config = dict(
    num_hidden_layers=13,
    hidden_size=192,
    head_dim=32,
    hidden_act='swiglu',
    rope_theta=12200.0,
    init_std_o=0.0567,
    init_std_up=0.0567,
    beta1=0.9,
    lr_head=0.00626,
    max_steps=4157,
    dataset='wikipedia_en',
)
Each number is 500 + 50 x the weight over its row's rms, rounded and kept within 0 to 999. Layers, rows and columns count from 0. Numbers have three digits each. The size before them is the row's rms in percent of the matrix's.

# layer 8 MLP down (transposed), 512x192, rms 0.0474, rows 252-266, columns 64-127
093:505447508459464527453537491529520493500495482542518550461524542395576470436521516579502478437476439517570520416474486406546541536475502482488524448548455471472448511532565509463480485483370517
105:578411540512525562343507529576582571606430495432490467504529395465550492513520523444516505510515617459519522552466502460435463564415503505498545497578454459429457426556560552472528542406454430
099:521538515440569553509586530540446530469479510539529564540523605607492465526432432535493581530550466444503451510502546553547585463521502564505469493518492467427462531498428504616425487568451538
103:556510460594524491544585486535478444468536463555526418491435486519445520471406512533557570552517433460488547561556521417443586543530571442408460552471508516495445417469461498546483416459433513
099:534404464567514378499426416420535405574492563522445537490445413487452514471495356584535542509373512517466401466421555576532523551517512458477468477513506511519488569474493497588449561508500471
096:504503511498495527481482545390518550520485427560563495482549459556511529544523402527413488510521510529462424598595499521496513480482490469467490518592503526527496549480492517451572466444504466
101:474512517524520488524402472520503560535624466487537489470436377612578449601451476592503525533495586465514605465454497487436502486560525502444499497582476530509525484453423430560461506424521594
100:567531551538488444452525526503634477469539498559522410542538540545513462446377458508482596503483482541511481516510458513487542485552516465417536542477498545612506462501416469462420456498558542
107:466509473433465541519438527551547575411499458480526482515523554467545419485496473496404552614481546484617500506585482486449547482442463498465547509473478491508452533550490486481511463523567557
100:467450464534565469486528475543529572456484563471573546497496560537425476417543563438614446441516521450564562522486473445487594466446462528452470576454528499573446504444463422467505439559435550
097:552549509518539513586516449466605459412538449492503402559521524571509562435529537372433452486519558477549501494461425475487447465486484478482473519528538515425464537475498486484599437521582666
101:564558500490538524542585392570514433494532454381594509424589467522435549542512485514543597584610482519522503419514487481391516479418496542507559551471549530422602398477529510429461471500461530
102:619590520535583474504523512446539624490514551471414488555484555561532559508490530475413493611511504588548506493593514557471463441497571547485464469530583422555481514536585474494497403481484513
107:371452498496434490473485446431517620496495531482419527513431508445472560542514496504575549539516453510519514522536503473422509515621481417538511525567485456515419511442544485505468566461470480
100:449419475487608418462546453587567448453445540416457497464467402481531489570578453581509482535574420489455516460499470472499533537540451536457431619456585539517534517522437470559500460453522510
# layer 8 MLP gate, 512x192, rms 0.0704, rows 253-266, columns 64-127
105:433563527535424508461469567496477558445460506458512504435436501529478484559541496528571535432609517517450560501445497470579516431523489573417511395547392464565449561501531511503540423485434433
102:494604536565442460423416546416625421481563536523548483521534492535490541481515556540580572475561494461518476513463533425458613460524533544586513474563441504559474487566429451437429511459424447
106:387501449495448431536440482479457510487506556502599470390480469558513524480566447460549558525471505500510503554630456553491473502560528449402434489477530491479543514527450489451559519478510528
101:471501548487414576464481476522521408551486557498463461471511476513452474498446434508442472530385456542453451566536524406552499572458470430560574484473499472457355556553433443470553520526467444
090:558613500548509437490565487566569591528540555526486558513474562465530448435607520535573528572423409546564496512535436413471510486553421483504474456408535477465489519477483562451537437537492513
092:526566503512438478470535451440398490415523535528463499515515446518470577494574492504432567518433531447437451515560557507500525521484519525614514469541492570515459485396525479472599507538573443
101:514444462559560516534480465476420507439484580454519434521551407536443561395514640514458580541480533559450532530486500556558514403449537544535475430582475517545447487500429454488479491480494539
102:468498463540488590501516518417553488423452532498616526475427376570490614496548431465504435504441508530497567469503470553480586561507513588567505484457486504500446469552522436494546488474508508
099:558617443448483468535492581485526513507396516465487506505547512520420489563502411549433485557456557481381408493439450525466447592597522529483451532564442488512515427510572573455456532547481416
096:447495457543527500433551584521497425411436463568526521484458470575536554527523522538418511474579501554483480540478474463498431466478526545549528467507440421522509559501424400572510506514498548
099:486518628423591553468389528488546504471449507537540421570444511596459534526484539494524523484524503468463503530477434436435507500537594522548523586575526506550471503559486549496509491505557368
099:541507543528476467407503478568446488489519615533510457462451474457509515478552496502504495564496542524425540537528600458525517551454560430551585439461519498515495475511570361463578514478444446
102:374498419515409462442451536439528581524430491562570446491481520461512426463455529429515557404377553451470515457537496560538458420546550520508551443493488471564404541421479473521560454576524475
101:436675497496468578374503535493475507467491503539582488514546438450472479507504601484512476482526581487524463506509424491550514450516514497480550545400557482503437543590453573542577450565528476
# layer 8 MLP up, 512x192, rms 0.0727, rows 253-266, columns 64-127
103:395500440583527510518535547616542562465544530432493474450535511469500424519471471355629354469494502516416483506478525479489656519513519474532542429495506478551484514519418480500549482465480515
103:398529486563456518494484644545454540563526429492552520473467560444407548528548461457556422492477498493544600491421493438527491434510512587541559485494490419435477512493482478489512515432588465
106:583502497579550466611466533510549509479421466553506452503553547540472562462511545602446496448503510512476405482488597476516523505626490491534508611504525557453436480439501541592551497458475507
096:434528531447470544497495616577466466471396499434552567508464584515459411366412474542506530548543477436460461550495460475534370567548573434475463492512495535497478490550540464551516534515502567
097:516488523589507534443387471630534470540472504499523487470519484509519417443513526475480573526538582508504459539494410602574456462513586465451530581459437437497482499489487531455534571504445507
093:471539435450514498472462484378498485465519572518473519532534586562542458498449451563499508527584492509543513537514486507565522399455516491627463496534404510552455496597557491507488498457555516
097:521477397497466496491517443533441403543494471496486580461562518510497505450501503497459436536498593552491488534481559540493524503508498550555538480519593591541528491457394509413549490455595580
111:535519487562493486476465643487516547389524481442522546502473572521495523414540464458467480521605495501493503491455555538469561437460444444448518476471541461497520542553481434571441539531582560
102:467503535455567477463460400482566497574503473492495485468463483432556501483543438483438517583561457406573462481507499477551415572420534448526435583564519499419504464507418481550540460437465564
101:495512550478479412472468483540538527596482495434529497558497442471441502546437553491585516565449443542591465426522484534595434517531500469508406590446515585580344472503605442496459627491464457
099:558586538493483505611449505554511524517511470473539488426559506544528498530491576455432553434524518519462552450466514522404466529431552400539637490439528529474521470533454453523448463568561518
102:459514484559583548501421619472566482499644496472490513500472543577503576477582520525542445490508378529516535532523569389465533475485520473434499530521511546499394514473407387568429470561451537
110:503540407455520553542525454523447449460422489516412520500468376511542467510445485462544504554442481460449506566481496441543497491555474441503513582470432466497455473624600437472437546481551403
099:558423573542487543448522533557467490540408410435498548510453503503488550547493447471519558427530511509526490444468551598571436499491411396566513499468460506482540546496567414543506451507593565